Part of a small language model's weights: 10 layers.
Each number is 50 + 10 x the weight over its row's rms, rounded and kept within 0 to 99. Layers, rows and columns count from 0. The size before them is the row's rms in percent of the matrix's.

# layer 5 attention query, 256x256, rms 0.068, rows 0-63, columns 128-159
096:43 41 52 52 59 59 39 47 41 63 35 38 63 59 45 40 44 59 62 43 69 58 58 54 51 43 56 62 41 53 42 43
071:49 56 44 50 51 64 52 55 54 38 50 62 39 50 48 53 36 30 38 70 45 48 47 58 49 48 49 41 58 55 37 48
117:57 58 53 43 57 48 54 61 55 45 65 63 40 49 36 55 45 57 36 46 52 39 50 67 38 49 48 35 60 52 55 46
069:44 47 44 37 58 44 37 45 33 56 52 54 60 64 52 37 55 46 59 34 51 69 50 57 52 47 59 51 36 66 36 59
084:55 46 48 45 59 40 63 60 46 62 67 53 38 44 64 58 46 49 42 61 58 27 51 51 57 48 53 54 34 65 37 55
094:51 49 46 66 51 69 35 43 57 61 40 47 64 63 40 36 60 47 58 46 51 62 44 59 56 54 52 59 40 63 55 50
093:51 51 50 44 50 75 58 47 43 45 37 32 64 67 52 40 43 52 50 42 54 56 51 39 54 38 61 58 47 40 56 51
091:38 58 53 68 62 67 40 45 51 46 46 53 38 61 57 39 53 47 49 49 58 72 53 52 56 52 54 54 59 36 46 47
094:45 57 51 42 38 51 73 63 57 36 56 49 48 40 39 52 45 50 44 65 45 50 31 59 35 46 50 55 47 32 51 67
091:54 44 55 46 53 66 29 41 44 54 42 49 53 52 50 49 47 60 61 59 59 58 57 59 58 43 53 61 60 55 48 67
089:49 53 46 61 46 43 37 62 53 47 62 49 38 40 52 57 53 47 37 40 38 27 49 47 53 53 72 40 47 58 57 53
098:79 63 45 71 51 54 81 64 43 46 62 60 40 52 47 64 52 47 36 33 37 35 52 57 31 45 37 41 59 53 56 54
086:32 60 55 34 52 51 74 54 50 58 44 61 73 59 54 33 61 40 48 53 59 63 54 52 68 57 56 51 41 30 52 54
103:58 52 52 53 45 65 48 51 45 62 35 51 58 59 47 40 42 70 56 47 67 46 60 58 60 39 58 61 48 78 48 57
093:50 62 48 45 42 42 66 58 50 51 50 37 62 49 57 60 49 53 50 40 36 62 38 66 43 55 32 60 56 42 37 52
092:59 50 61 64 44 31 40 62 54 32 49 33 29 56 43 57 51 46 40 47 59 58 30 47 51 57 48 42 38 51 56 59
062:54 49 45 58 55 41 73 62 57 43 56 44 57 43 62 56 59 55 45 46 31 38 64 51 41 55 44 44 59 54 58 49
110:46 48 46 48 53 53 32 39 39 68 27 42 63 60 44 40 51 53 57 48 63 66 68 54 57 51 59 63 47 56 37 39
082:50 37 60 57 48 67 38 40 42 73 39 53 58 48 46 39 46 50 55 57 56 62 49 52 53 41 48 57 46 60 40 46
105:61 52 51 36 46 51 63 52 63 23 68 49 34 25 37 56 42 55 49 54 41 57 42 60 44 47 45 43 49 31 46 54
105:45 38 53 62 65 37 55 42 39 55 37 52 57 68 55 37 61 66 43 28 39 56 60 51 58 50 60 52 36 51 53 62
086:50 38 48 51 36 68 30 68 64 41 55 52 46 57 42 46 51 50 47 58 59 43 49 43 47 26 67 55 59 52 52 47
100:54 39 43 64 50 43 33 42 47 68 28 51 59 54 65 37 75 55 62 51 55 60 63 50 61 47 39 56 49 67 51 56
108:59 60 47 44 47 43 54 59 51 41 68 57 49 39 41 63 44 48 32 43 48 28 51 43 53 50 43 51 66 45 64 55
086:48 60 38 41 60 61 51 40 42 43 48 53 50 49 40 33 58 41 43 36 64 67 59 54 45 43 30 71 47 45 58 53
088:46 46 47 47 45 56 32 64 45 45 59 60 39 56 56 54 58 58 42 48 33 41 51 52 44 64 45 49 56 61 56 54
103:55 43 51 39 56 40 59 59 59 39 72 55 41 30 46 51 45 45 51 47 39 38 42 38 39 63 44 39 50 39 49 54
087:33 45 61 41 49 63 49 61 57 62 51 43 48 59 48 55 49 60 48 48 60 64 59 42 60 43 57 36 52 64 46 47
089:41 56 45 35 54 55 38 52 42 59 41 42 59 69 58 41 45 50 71 59 64 72 59 61 44 35 36 45 44 45 41 24
086:52 39 51 34 56 64 48 46 50 51 35 23 77 57 51 51 54 56 61 44 53 48 51 36 48 49 57 45 41 56 61 32
090:37 38 45 49 49 49 59 47 48 45 40 67 66 53 49 38 49 44 55 43 57 71 74 60 43 45 60 52 51 40 36 44
102:67 44 51 54 56 33 60 38 56 43 64 66 31 45 55 68 50 37 41 43 42 38 43 51 54 62 52 55 44 39 53 49
097:47 39 50 50 60 64 65 40 43 54 43 41 42 44 60 59 46 64 55 48 48 38 57 63 64 50 46 46 61 47 47 49
097:37 60 52 39 61 59 42 49 64 49 66 48 51 54 36 43 65 42 50 61 51 62 59 39 45 43 70 63 66 38 46 36
109:36 59 35 40 52 54 64 50 54 78 47 43 70 54 73 44 64 57 53 55 77 69 78 69 49 40 67 55 64 53 51 62
088:48 33 55 48 46 64 43 57 54 56 46 60 48 72 29 44 48 49 53 49 39 64 58 65 40 48 57 60 49 38 46 39
109:34 67 60 50 53 22 43 45 53 41 57 53 46 57 41 39 38 36 49 49 34 50 31 41 44 70 45 66 54 57 41 35
105:41 43 45 50 55 55 68 42 46 57 38 51 62 43 49 39 47 55 54 57 55 59 59 50 49 44 39 46 54 40 39 76
104:62 54 34 36 43 45 64 60 48 55 54 28 71 62 48 37 40 49 54 41 46 56 53 50 53 45 40 51 38 48 73 48
107:61 46 66 57 54 33 44 70 54 48 69 45 24 60 58 60 46 56 40 40 39 51 33 48 48 50 52 61 66 48 60 42
104:36 43 37 54 58 50 74 42 51 54 38 45 73 41 52 27 41 46 68 55 60 46 44 42 54 38 46 50 45 60 39 61
163:58 38 44 62 57 49 59 41 45 58 51 48 50 63 63 53 61 76 52 33 61 42 59 56 50 52 53 55 53 40 64 57
131:59 54 54 37 57 48 38 51 56 38 58 57 41 53 35 44 50 40 38 65 36 50 47 39 59 55 52 54 48 44 55 48
116:39 56 43 50 45 47 75 52 46 55 37 51 57 51 58 59 67 66 50 47 51 54 64 54 44 58 50 54 56 55 34 55
122:58 44 48 60 50 49 51 57 48 40 52 44 28 40 56 47 61 61 67 54 52 33 49 48 41 41 47 47 32 50 65 45
127:30 63 40 40 38 61 71 45 42 56 42 44 61 55 46 44 59 64 60 43 69 51 76 59 47 40 55 57 39 56 54 47
113:54 34 55 64 56 39 54 46 57 45 56 50 32 51 62 63 60 55 43 33 42 36 53 48 44 63 57 54 49 58 58 50
108:50 58 52 41 54 70 61 48 37 42 38 46 66 36 51 49 47 63 66 55 59 64 58 46 49 33 58 51 36 44 45 38
099:55 60 67 29 45 56 62 47 46 55 56 46 60 45 40 49 57 39 57 58 77 57 53 48 54 41 68 51 57 40 66 66
097:53 55 45 44 56 57 57 53 57 61 52 49 65 44 58 35 50 44 71 65 42 61 66 44 41 40 44 66 35 39 34 61
105:42 62 53 61 55 34 48 54 45 55 65 53 35 58 57 66 56 49 46 36 42 39 60 61 51 63 46 66 67 48 46 27
093:60 42 38 57 50 47 50 57 48 48 56 51 50 50 62 65 40 54 47 48 32 41 55 43 57 57 59 42 43 48 52 68
097:37 54 61 60 56 55 24 38 40 38 44 53 46 42 28 36 44 53 62 69 49 48 47 33 65 58 39 63 46 47 36 30
111:61 58 61 47 44 37 29 54 56 55 54 51 55 49 41 44 28 48 46 62 41 64 38 35 49 50 56 53 52 44 55 34
101:62 38 56 54 47 31 33 46 41 54 55 71 50 45 50 55 45 36 33 42 46 38 38 34 61 61 39 49 61 58 67 51
092:50 60 73 60 51 62 37 23 38 48 48 71 52 59 33 46 50 38 42 53 44 53 47 37 43 57 34 47 32 44 56 62
110:53 42 46 39 37 56 53 43 41 66 40 45 45 65 59 53 65 56 35 50 59 41 67 56 49 45 60 65 45 69 57 54
122:42 47 54 49 52 42 60 51 39 63 37 55 53 45 63 48 55 69 65 52 61 46 57 54 58 40 49 50 39 59 60 48
109:42 50 59 51 43 44 45 50 52 35 53 34 28 36 55 61 40 26 49 51 47 64 32 41 54 66 40 48 53 34 40 47
134:46 44 38 38 52 57 71 48 45 59 44 50 56 54 56 41 60 67 59 41 54 55 71 59 48 51 54 51 44 61 61 59
103:58 53 45 49 43 81 43 40 47 31 51 60 50 47 55 45 55 42 48 56 55 62 67 47 59 57 55 57 49 41 60 50
117:53 40 51 61 59 33 45 50 58 35 63 58 37 41 39 50 41 45 48 62 41 43 24 42 55 60 43 49 39 35 44 40
103:59 48 54 54 65 64 59 56 42 38 54 38 47 50 27 43 46 42 52 57 58 57 45 57 42 37 56 44 45 37 46 46
111:46 67 56 49 44 61 71 51 44 64 34 59 60 55 60 40 69 48 43 40 55 57 67 51 35 47 47 49 49 56 50 48
# layer 5 attention key, 256x256, rms 0.0628, rows 0-63, columns 128-159
076:56 51 54 59 52 43 49 48 47 52 42 34 59 46 60 42 56 50 76 56 58 50 49 64 47 48 49 74 43 52 50 64
124:55 52 58 44 58 45 53 60 52 32 72 60 36 48 41 69 47 44 38 54 41 35 45 40 48 57 37 40 53 33 65 56
100:50 55 51 52 42 37 49 57 50 30 70 44 44 52 55 57 48 44 36 53 42 31 51 39 53 58 42 50 60 35 61 62
159:45 46 49 54 53 59 44 43 42 67 37 30 68 59 53 44 58 65 64 52 63 65 65 48 56 39 61 63 41 59 36 51
112:57 38 54 53 45 47 53 50 52 38 67 56 42 63 36 58 52 48 34 51 33 27 40 61 37 51 53 48 67 40 61 49
129:46 47 43 51 55 54 39 52 46 64 40 32 61 67 59 41 54 48 63 50 65 64 65 48 53 33 68 54 48 62 41 37
114:41 50 44 59 58 50 49 54 55 71 30 42 71 47 50 36 53 63 55 44 49 68 56 46 50 53 54 55 44 57 30 58
086:56 69 45 33 30 49 73 59 62 48 71 59 50 48 43 42 40 57 35 48 44 47 55 49 32 71 38 54 60 54 59 66
117:49 39 57 49 50 50 61 59 67 29 62 57 42 44 49 61 42 48 34 35 35 41 36 62 53 52 41 42 66 47 63 35
119:43 57 49 54 51 57 38 40 45 65 39 48 70 63 54 55 56 57 58 48 59 75 48 63 47 42 50 65 52 45 58 51
107:50 45 49 45 52 32 57 46 57 33 65 63 57 55 54 57 47 51 48 60 46 34 49 48 45 58 44 53 67 39 44 57
124:48 55 56 33 48 37 43 43 59 39 69 60 50 38 44 57 48 49 26 48 43 41 34 48 57 56 52 43 62 39 52 53
081:48 57 55 60 56 39 56 38 53 48 47 45 60 40 56 57 43 64 57 42 56 69 62 54 33 58 26 59 47 51 48 41
132:42 40 42 41 55 54 62 41 38 65 33 46 62 57 57 48 54 60 65 55 59 65 54 55 54 47 64 64 37 46 49 48
078:32 32 36 48 43 36 59 42 56 45 42 50 52 45 57 34 41 56 30 35 48 45 57 61 40 43 61 48 62 46 61 41
086:37 47 48 43 62 54 55 46 68 29 49 40 44 48 54 41 44 43 55 47 36 28 50 59 51 52 41 39 57 46 51 50
148:42 46 49 53 50 53 42 39 31 62 34 45 66 55 60 21 58 51 67 39 57 67 64 47 53 43 61 59 52 61 41 41
097:58 64 49 44 60 48 54 51 65 45 50 67 39 35 48 57 46 41 51 56 39 40 33 56 38 46 37 43 55 49 49 56
098:66 54 49 46 61 43 55 55 48 30 71 60 34 50 44 70 34 41 48 78 30 38 39 45 38 51 47 48 50 37 60 52
080:44 49 40 61 41 56 36 59 38 42 47 60 35 49 44 56 49 55 36 35 31 41 27 37 43 35 52 41 56 60 61 50
109:50 50 50 47 51 48 57 37 60 68 39 32 63 56 37 35 46 52 64 63 59 61 57 47 67 46 53 63 53 58 44 45
095:58 42 67 48 53 53 32 45 63 33 63 57 47 60 42 61 34 52 46 59 44 37 29 49 43 56 43 47 54 50 52 44
152:43 47 49 45 50 64 50 32 48 62 30 33 57 52 53 40 48 56 70 38 55 55 63 56 58 51 58 57 44 62 43 51
092:56 44 57 53 57 52 49 55 50 38 61 71 45 54 54 48 46 48 30 29 30 42 35 46 55 62 64 45 60 51 44 31
083:39 46 53 39 63 49 57 59 56 59 46 44 44 54 48 36 46 47 34 53 48 77 58 64 64 46 46 55 46 44 49 55
089:47 63 47 60 47 42 48 55 56 48 51 59 53 49 50 39 52 63 36 57 40 39 44 43 32 52 51 49 43 40 56 51
087:54 56 47 52 40 43 49 69 47 43 54 51 44 36 40 62 46 50 41 59 43 47 39 54 42 56 47 47 62 48 56 55
120:55 50 45 64 66 51 46 54 48 50 42 36 65 50 51 47 59 74 68 56 65 72 58 47 54 51 54 64 45 54 45 50
090:60 40 41 52 43 49 52 35 42 59 22 43 48 46 45 33 56 50 58 48 46 55 62 51 59 38 57 56 40 57 44 57
106:39 38 52 45 46 48 39 50 41 66 44 43 60 49 62 44 50 53 52 57 48 60 54 52 38 42 68 61 40 52 44 59
099:52 54 40 55 50 57 35 44 37 62 36 25 52 56 55 51 58 68 65 59 53 63 61 49 52 33 54 58 49 65 44 53
107:43 62 41 42 48 50 56 67 54 39 62 53 51 42 38 49 42 36 45 40 44 26 41 49 62 53 50 42 54 38 50 53
080:50 41 43 53 30 53 55 57 58 54 36 31 64 44 50 44 57 56 43 52 73 63 52 35 48 45 57 49 37 51 58 43
083:56 42 51 60 38 53 46 59 54 36 43 37 48 71 53 50 34 42 44 34 45 64 41 69 51 36 33 46 52 50 61 57
093:49 46 53 53 51 58 52 56 33 53 35 39 50 77 40 45 43 50 55 47 43 54 59 59 50 51 40 60 49 64 66 45
078:46 57 28 49 60 41 42 65 51 54 55 52 55 33 58 60 36 46 48 56 45 58 53 70 72 60 43 60 62 32 53 53
084:44 45 60 41 49 54 60 51 43 47 51 55 49 45 48 59 53 56 40 44 58 41 37 45 35 49 35 31 64 45 62 60
085:55 57 42 47 46 70 34 39 42 54 44 38 52 44 51 51 47 55 44 47 44 64 59 50 54 39 57 41 54 78 43 44
099:56 51 42 57 47 39 54 55 42 54 47 55 65 47 38 43 44 42 43 35 36 49 65 60 62 42 63 42 43 55 21 27
095:58 49 55 47 46 52 52 54 61 46 67 53 62 67 40 46 33 28 41 36 40 47 45 51 68 78 52 59 68 35 58 60
086:53 65 45 55 56 40 64 49 44 57 54 54 63 29 53 64 72 58 47 65 62 59 71 34 61 42 36 58 36 53 42 51
096:42 58 48 37 43 52 56 46 56 30 55 42 69 46 55 57 29 58 46 64 70 50 69 45 34 40 46 53 50 45 49 70
092:64 43 58 46 56 55 35 54 62 54 64 50 38 49 42 56 33 34 49 44 39 27 39 57 38 56 57 40 50 44 36 51
083:60 49 47 43 31 63 55 33 46 48 35 37 56 58 53 41 54 55 57 34 75 80 55 55 52 46 37 47 69 40 69 55
075:57 65 55 55 47 32 45 44 54 50 42 60 52 56 47 50 37 44 28 34 44 72 35 39 65 60 42 68 34 36 53 54
099:51 39 66 51 44 59 46 58 32 59 43 49 39 57 76 58 41 43 55 51 50 56 54 61 44 55 62 43 55 46 50 39
081:37 60 47 51 55 38 47 45 50 59 39 48 66 45 52 52 49 35 53 37 44 62 52 43 67 56 39 55 53 42 45 53
087:52 54 38 59 51 46 49 68 62 41 40 51 43 49 54 46 52 50 79 40 53 51 52 62 43 63 57 51 49 65 44 47
085:38 52 39 78 43 49 43 57 52 55 52 57 54 41 60 37 54 35 50 38 26 36 60 57 54 60 33 32 42 60 40 46
087:55 60 54 24 52 66 42 56 47 59 34 56 41 55 33 53 46 38 53 51 55 52 53 68 60 47 40 45 46 68 43 57
087:48 41 33 58 49 42 37 52 41 35 46 35 60 64 49 56 50 48 41 42 62 47 40 48 45 58 46 58 58 42 70 61
081:46 61 50 48 46 55 59 36 49 52 48 46 61 52 52 49 45 58 46 55 53 39 56 46 49 45 55 42 52 58 37 51
077:54 43 45 54 45 55 44 53 67 57 37 61 47 62 63 59 37 57 45 61 52 51 36 42 31 54 45 69 32 42 59 60
087:63 47 55 41 69 66 47 62 44 38 69 65 53 56 50 60 59 42 53 56 40 18 48 58 59 66 43 46 54 58 48 50
086:43 62 57 61 81 60 52 43 60 38 62 62 53 50 33 66 58 59 58 69 44 57 56 39 64 59 41 58 42 46 36 54
091:46 34 69 57 62 44 49 42 55 49 69 57 41 40 49 58 55 65 42 58 42 42 50 59 55 53 53 55 69 38 33 55
083:44 45 53 48 58 44 44 59 62 58 62 35 45 59 46 41 39 43 52 52 52 59 55 46 45 34 56 53 54 37 64 36
102:48 50 46 48 39 45 70 43 44 52 50 35 52 41 54 42 53 54 43 46 52 54 55 60 55 40 53 60 48 41 74 42
089:66 49 29 65 44 42 45 71 51 52 50 65 44 44 44 39 51 40 50 63 26 39 49 41 48 56 50 37 53 69 47 48
087:62 61 33 62 39 48 72 36 47 56 37 43 53 40 50 45 50 62 37 49 68 60 80 46 65 46 54 50 35 44 61 39
081:48 43 46 41 58 48 50 52 60 75 32 41 51 48 38 48 47 44 45 54 43 62 36 65 45 38 54 30 59 63 33 45
086:50 65 53 50 46 44 45 45 55 40 50 59 61 42 41 50 41 60 29 53 49 47 49 54 40 37 39 61 53 55 41 55
084:47 42 18 48 46 43 47 54 43 35 42 64 52 43 64 53 47 60 65 47 44 44 50 54 54 75 59 59 58 47 35 68
087:47 46 40 39 69 53 38 57 50 62 35 37 42 48 54 45 40 31 63 56 60 74 59 53 55 51 54 50 51 45 54 38
# layer 5 attention value, 256x256, rms 0.0646, rows 0-42, columns 128-159
106:50 69 49 44 37 50 46 38 59 46 53 37 56 61 65 44 44 53 51 49 37 65 43 37 48 67 59 51 65 70 49 58
086:30 42 76 39 56 60 38 48 50 31 54 45 50 52 46 52 60 44 52 53 50 52 39 36 31 54 45 41 40 46 53 38
102:62 34 47 39 55 28 57 49 35 64 45 50 42 50 52 52 58 56 37 41 52 57 59 57 69 51 72 64 34 50 56 45
096:42 49 42 56 42 34 59 37 50 31 47 53 55 29 46 34 51 27 51 50 56 48 41 61 77 47 52 46 24 51 43 54
096:52 46 47 21 61 57 45 43 40 54 51 46 46 70 42 42 58 57 52 58 43 41 52 58 33 38 54 56 52 57 49 34
098:53 56 36 31 46 50 67 54 41 65 57 56 58 48 77 52 59 42 72 62 54 40 57 50 54 49 38 48 64 50 50 28
100:34 57 50 51 35 60 43 41 56 66 59 52 52 60 53 60 50 54 37 56 43 59 60 45 42 48 57 53 48 62 50 66
095:57 57 65 54 38 46 58 51 41 62 47 56 46 63 33 56 57 24 43 33 28 52 53 47 75 50 66 43 54 32 37 47
092:47 52 56 55 38 54 56 45 57 47 47 42 62 49 50 52 64 51 46 44 60 43 54 38 50 51 60 66 57 41 53 66
097:35 69 40 48 44 55 50 38 57 53 54 47 34 30 56 52 58 47 64 56 51 52 61 50 41 46 34 38 47 62 49 57
109:54 53 56 72 40 52 59 44 65 41 56 59 53 39 41 54 53 58 51 40 56 51 49 27 47 57 60 54 57 52 58 58
110:68 63 36 46 24 31 37 51 60 57 46 37 60 36 50 55 41 42 60 38 46 55 35 45 43 63 47 57 48 42 62 38
100:46 37 63 52 57 32 63 40 53 44 43 61 49 59 27 59 41 52 56 28 61 30 44 53 38 39 46 53 44 48 53 28
105:55 61 53 65 49 39 58 70 52 59 50 65 44 64 62 44 53 44 47 61 37 38 45 48 55 62 57 61 36 52 42 46
110:49 47 45 43 48 52 37 56 58 52 51 58 56 73 30 30 19 51 48 49 61 62 39 80 40 28 47 65 49 57 66 52
105:40 56 44 66 42 46 39 24 45 57 59 41 49 44 50 45 54 59 44 37 62 56 52 45 54 52 53 52 47 39 57 48
104:53 49 38 55 46 56 54 64 50 58 49 65 43 42 44 58 57 73 47 43 39 66 43 47 37 43 52 43 46 54 47 22
107:51 42 50 61 65 53 42 46 36 42 42 40 57 72 35 53 64 67 40 52 48 46 54 60 41 55 50 55 51 46 46 39
095:50 47 58 42 53 52 76 64 60 38 56 49 41 30 49 54 48 65 57 42 45 54 38 30 43 49 44 41 36 57 58 53
106:53 34 62 42 41 52 38 37 50 49 47 47 44 60 59 32 36 57 58 49 64 50 48 59 54 47 51 61 47 47 59 56
107:40 24 64 63 61 55 45 53 50 55 59 64 48 44 56 54 37 25 42 29 52 38 57 49 62 62 55 40 62 56 38 41
099:50 48 62 71 45 52 55 62 53 42 38 60 25 33 41 61 66 60 52 59 49 48 40 42 32 42 42 50 46 47 48 39
111:59 48 81 45 66 60 45 34 53 49 51 28 51 68 65 47 39 53 61 48 45 61 52 58 58 33 42 62 51 63 76 48
113:65 43 48 74 50 68 53 51 49 42 39 57 49 56 44 50 60 47 48 54 71 52 47 38 55 72 68 72 55 39 39 49
106:53 45 43 50 60 54 77 44 53 56 51 56 46 45 55 56 47 61 60 46 51 60 49 56 45 51 37 63 49 41 61 40
100:54 38 50 55 41 46 48 45 49 39 44 46 39 37 58 40 53 44 61 46 43 46 46 59 74 49 45 59 35 54 55 36
099:58 48 30 53 33 39 36 50 36 57 45 58 61 46 50 52 54 59 59 86 66 37 55 66 63 54 57 61 36 36 46 39
105:32 56 42 63 30 66 52 60 53 46 45 50 41 35 66 53 53 55 64 62 51 58 48 17 55 56 41 51 54 47 50 52
100:38 28 45 67 39 51 40 36 52 49 58 51 43 55 55 40 33 48 57 53 32 43 66 47 26 42 64 49 62 51 52 40
099:54 58 55 60 59 34 50 47 60 52 53 47 59 60 20 44 45 66 43 49 41 53 36 62 48 65 43 75 60 43 77 42
084:74 53 56 52 62 57 40 66 54 59 52 45 46 53 67 33 33 38 49 44 50 50 37 63 67 46 74 52 32 36 65 40
097:54 64 43 48 54 45 53 56 59 65 61 59 50 43 44 53 54 38 47 49 43 40 43 46 63 48 42 52 42 55 35 47
091:56 43 51 55 40 44 49 40 46 34 54 64 64 31 37 46 63 54 55 55 57 46 52 49 46 52 39 47 66 44 43 65
099:44 27 48 50 46 29 39 59 47 49 33 42 59 54 41 48 39 61 43 47 45 39 40 65 53 53 53 56 53 62 39 40
096:44 22 51 49 44 61 49 57 56 49 43 42 48 53 49 60 54 41 53 50 53 37 44 53 54 62 45 46 53 61 58 66
100:59 41 73 28 58 54 25 45 50 40 43 47 48 35 34 62 48 56 51 69 42 44 54 44 31 32 39 43 40 53 39 54
098:50 64 43 38 33 44 50 68 70 50 43 48 63 35 63 48 26 41 57 41 51 49 53 46 66 51 36 47 46 56 41 64
099:54 45 31 39 55 46 55 66 46 57 51 54 52 48 51 43 37 52 49 60 49 52 47 41 52 44 44 53 51 44 36 53
097:42 31 51 65 56 38 42 36 49 45 56 50 58 50 52 43 31 39 51 62 56 42 53 47 36 34 52 45 55 38 38 62
108:52 44 62 57 47 66 51 44 58 55 45 57 49 36 56 49 34 63 56 28 54 45 54 54 52 48 51 46 35 61 48 73
094:55 50 47 53 66 39 54 56 49 56 40 56 62 72 39 49 23 67 48 53 53 52 61 51 35 33 46 62 43 58 50 44
110:52 61 47 55 55 67 53 47 53 50 61 38 42 53 43 52 44 29 48 43 47 39 52 46 36 40 32 50 43 51 43 66
103:68 69 20 51 51 39 35 52 61 53 52 59 54 62 31 42 13 46 42 44 48 56 56 25 56 46 66 63 45 71 59 32
# layer 5 attention output (transposed), 256x256, rms 0.0867, rows 0-42, columns 128-159
100:65 52 47 39 58 57 53 42 47 69 52 63 43 59 54 57 40 47 54 61 58 23 28 36 58 54 47 54 49 48 66 46
088:42 51 51 53 48 48 69 60 46 48 65 40 42 57 57 53 49 56 45 47 44 40 56 35 50 51 67 53 61 48 41 52
099:60 35 43 37 59 65 40 50 60 53 45 52 47 44 48 49 58 63 70 45 70 73 29 63 60 50 46 42 63 38 67 40
096:43 42 64 53 46 42 55 53 52 41 76 38 37 54 51 52 51 57 38 35 45 51 43 53 36 52 40 60 54 48 24 60
093:46 51 48 43 57 53 48 62 54 42 51 57 53 54 43 43 41 60 51 62 49 54 42 41 56 39 60 44 53 72 63 51
093:56 43 54 40 56 46 26 50 49 49 76 52 50 41 63 51 52 51 59 57 41 46 59 48 52 69 63 46 41 58 58 45
099:56 50 73 60 45 37 55 45 54 26 39 35 65 55 40 42 52 46 37 42 44 45 50 51 46 46 38 59 42 49 33 56
092:49 54 39 41 52 53 49 44 49 49 64 49 37 56 48 60 64 55 62 56 66 41 63 48 50 52 71 53 54 57 49 45
093:43 52 56 34 54 48 49 37 44 42 51 38 52 54 34 49 42 54 41 31 58 48 29 47 57 54 46 59 28 55 46 45
090:37 47 59 39 41 55 65 50 52 68 69 50 52 75 39 48 54 58 48 62 27 38 54 45 37 50 50 64 48 52 45 51
104:52 41 56 63 52 45 58 55 58 59 49 23 51 57 52 51 45 45 41 35 43 50 48 53 52 43 46 58 38 44 57 52
104:51 54 50 57 40 36 47 39 39 73 46 46 33 58 59 46 24 39 48 50 56 26 44 48 39 62 46 54 40 48 33 43
092:47 46 53 59 43 51 38 75 59 50 39 38 34 55 55 44 55 45 46 43 59 53 46 60 49 61 56 72 58 52 65 50
105:53 38 62 60 63 59 47 37 47 32 50 65 44 43 60 48 65 35 58 53 47 25 30 52 38 56 51 42 45 51 46 51
103:46 58 55 50 64 44 36 41 51 45 30 68 56 46 45 54 56 32 69 49 58 67 27 50 51 54 39 45 54 43 47 47
102:55 51 49 51 39 52 38 52 52 59 38 41 54 64 35 45 47 47 50 63 62 75 75 44 47 58 47 67 56 30 39 53
100:47 45 48 60 41 37 44 50 60 56 48 62 65 61 47 55 58 46 54 56 70 42 52 46 51 58 55 57 72 56 46 56
101:52 57 50 52 50 46 47 55 58 30 48 51 40 43 35 39 44 51 46 52 62 53 28 40 48 48 45 43 39 59 50 51
094:55 43 50 56 50 41 54 45 48 35 49 55 62 51 38 37 50 40 53 50 38 53 47 51 51 56 40 46 55 46 51 61
100:43 42 48 54 42 46 60 49 41 44 57 40 53 55 36 62 24 34 58 47 58 63 48 57 67 56 47 48 49 50 72 40
107:46 50 35 56 56 49 46 42 54 53 51 36 39 53 62 41 74 46 46 49 45 22 71 58 55 49 58 52 37 46 38 46
098:52 55 51 54 47 39 66 56 53 58 56 54 57 46 51 45 55 45 62 49 38 51 45 29 56 68 64 45 72 55 72 46
106:56 58 50 33 53 61 63 39 44 59 31 37 47 51 48 39 44 53 58 19 43 37 31 59 53 49 55 46 50 32 59 28
107:50 48 44 41 46 38 48 55 52 31 53 36 66 32 52 60 54 65 38 64 45 49 61 52 54 58 38 68 51 45 37 47
094:48 50 55 42 57 42 26 42 52 48 50 57 64 53 50 56 51 50 42 29 44 37 61 47 49 62 50 47 51 44 54 35
098:56 50 58 49 52 69 53 38 62 45 54 47 42 55 49 50 42 58 63 52 53 63 40 37 32 45 61 40 60 38 66 40
093:58 41 50 48 43 49 32 57 52 38 55 55 28 42 58 45 47 53 59 61 42 47 47 34 43 47 52 62 41 41 59 44
098:57 40 41 42 62 65 47 56 50 53 53 46 42 53 46 35 49 48 60 61 35 64 69 49 52 43 63 49 37 52 80 54
095:53 50 52 64 57 44 50 46 41 53 55 49 34 67 25 47 52 54 37 53 49 67 70 37 47 57 50 51 42 30 48 64
093:51 41 38 49 48 51 39 51 47 51 38 43 55 58 52 34 53 47 52 51 62 36 10 49 46 50 43 62 56 49 50 52
086:61 49 42 54 62 47 58 49 56 48 49 52 19 44 63 47 46 56 52 41 48 45 56 53 47 51 51 53 42 57 59 54
095:42 49 60 48 52 50 55 52 42 57 50 49 33 50 65 41 61 40 55 68 44 24 17 46 62 53 55 59 50 66 44 36
089:47 54 61 38 56 56 54 55 58 65 55 42 39 47 57 63 50 47 46 42 72 49 44 46 45 33 48 45 39 45 55 39
096:45 45 49 41 56 45 38 46 57 59 39 54 53 61 47 52 46 46 46 44 64 71 46 35 61 53 42 45 25 56 53 63
091:55 39 37 35 47 55 34 60 49 42 52 49 47 49 45 47 53 53 39 49 40 28 59 51 57 55 58 51 35 59 61 50
098:51 56 47 44 42 45 70 58 34 49 57 47 42 50 44 47 37 58 51 54 54 27 32 59 54 44 55 45 61 71 49 50
101:48 62 64 41 56 28 47 40 33 65 51 52 58 49 52 70 51 45 47 57 49 40 59 56 67 51 43 64 41 52 32 42
099:43 42 37 46 55 40 34 47 35 56 51 63 28 44 58 59 56 53 68 46 40 52 46 55 51 52 45 48 42 64 37 62
095:58 46 51 67 51 59 33 47 56 42 55 43 53 54 44 45 50 45 38 48 57 70 86 47 34 27 50 38 51 31 68 60
102:59 53 47 48 48 53 66 39 53 40 55 58 51 56 54 72 51 54 48 49 82 49 44 65 47 65 44 43 68 43 44 66
092:50 57 49 68 48 27 44 59 43 48 31 78 59 55 43 49 54 35 56 61 62 57 23 56 52 54 36 35 65 45 59 49
107:46 48 56 62 49 59 33 54 37 43 54 44 44 54 51 55 54 47 47 46 40 38 57 57 42 42 45 50 38 50 38 61
103:50 51 51 43 57 43 47 51 49 44 45 58 51 58 46 54 44 46 56 70 47 54 36 41 47 47 46 66 56 50 47 39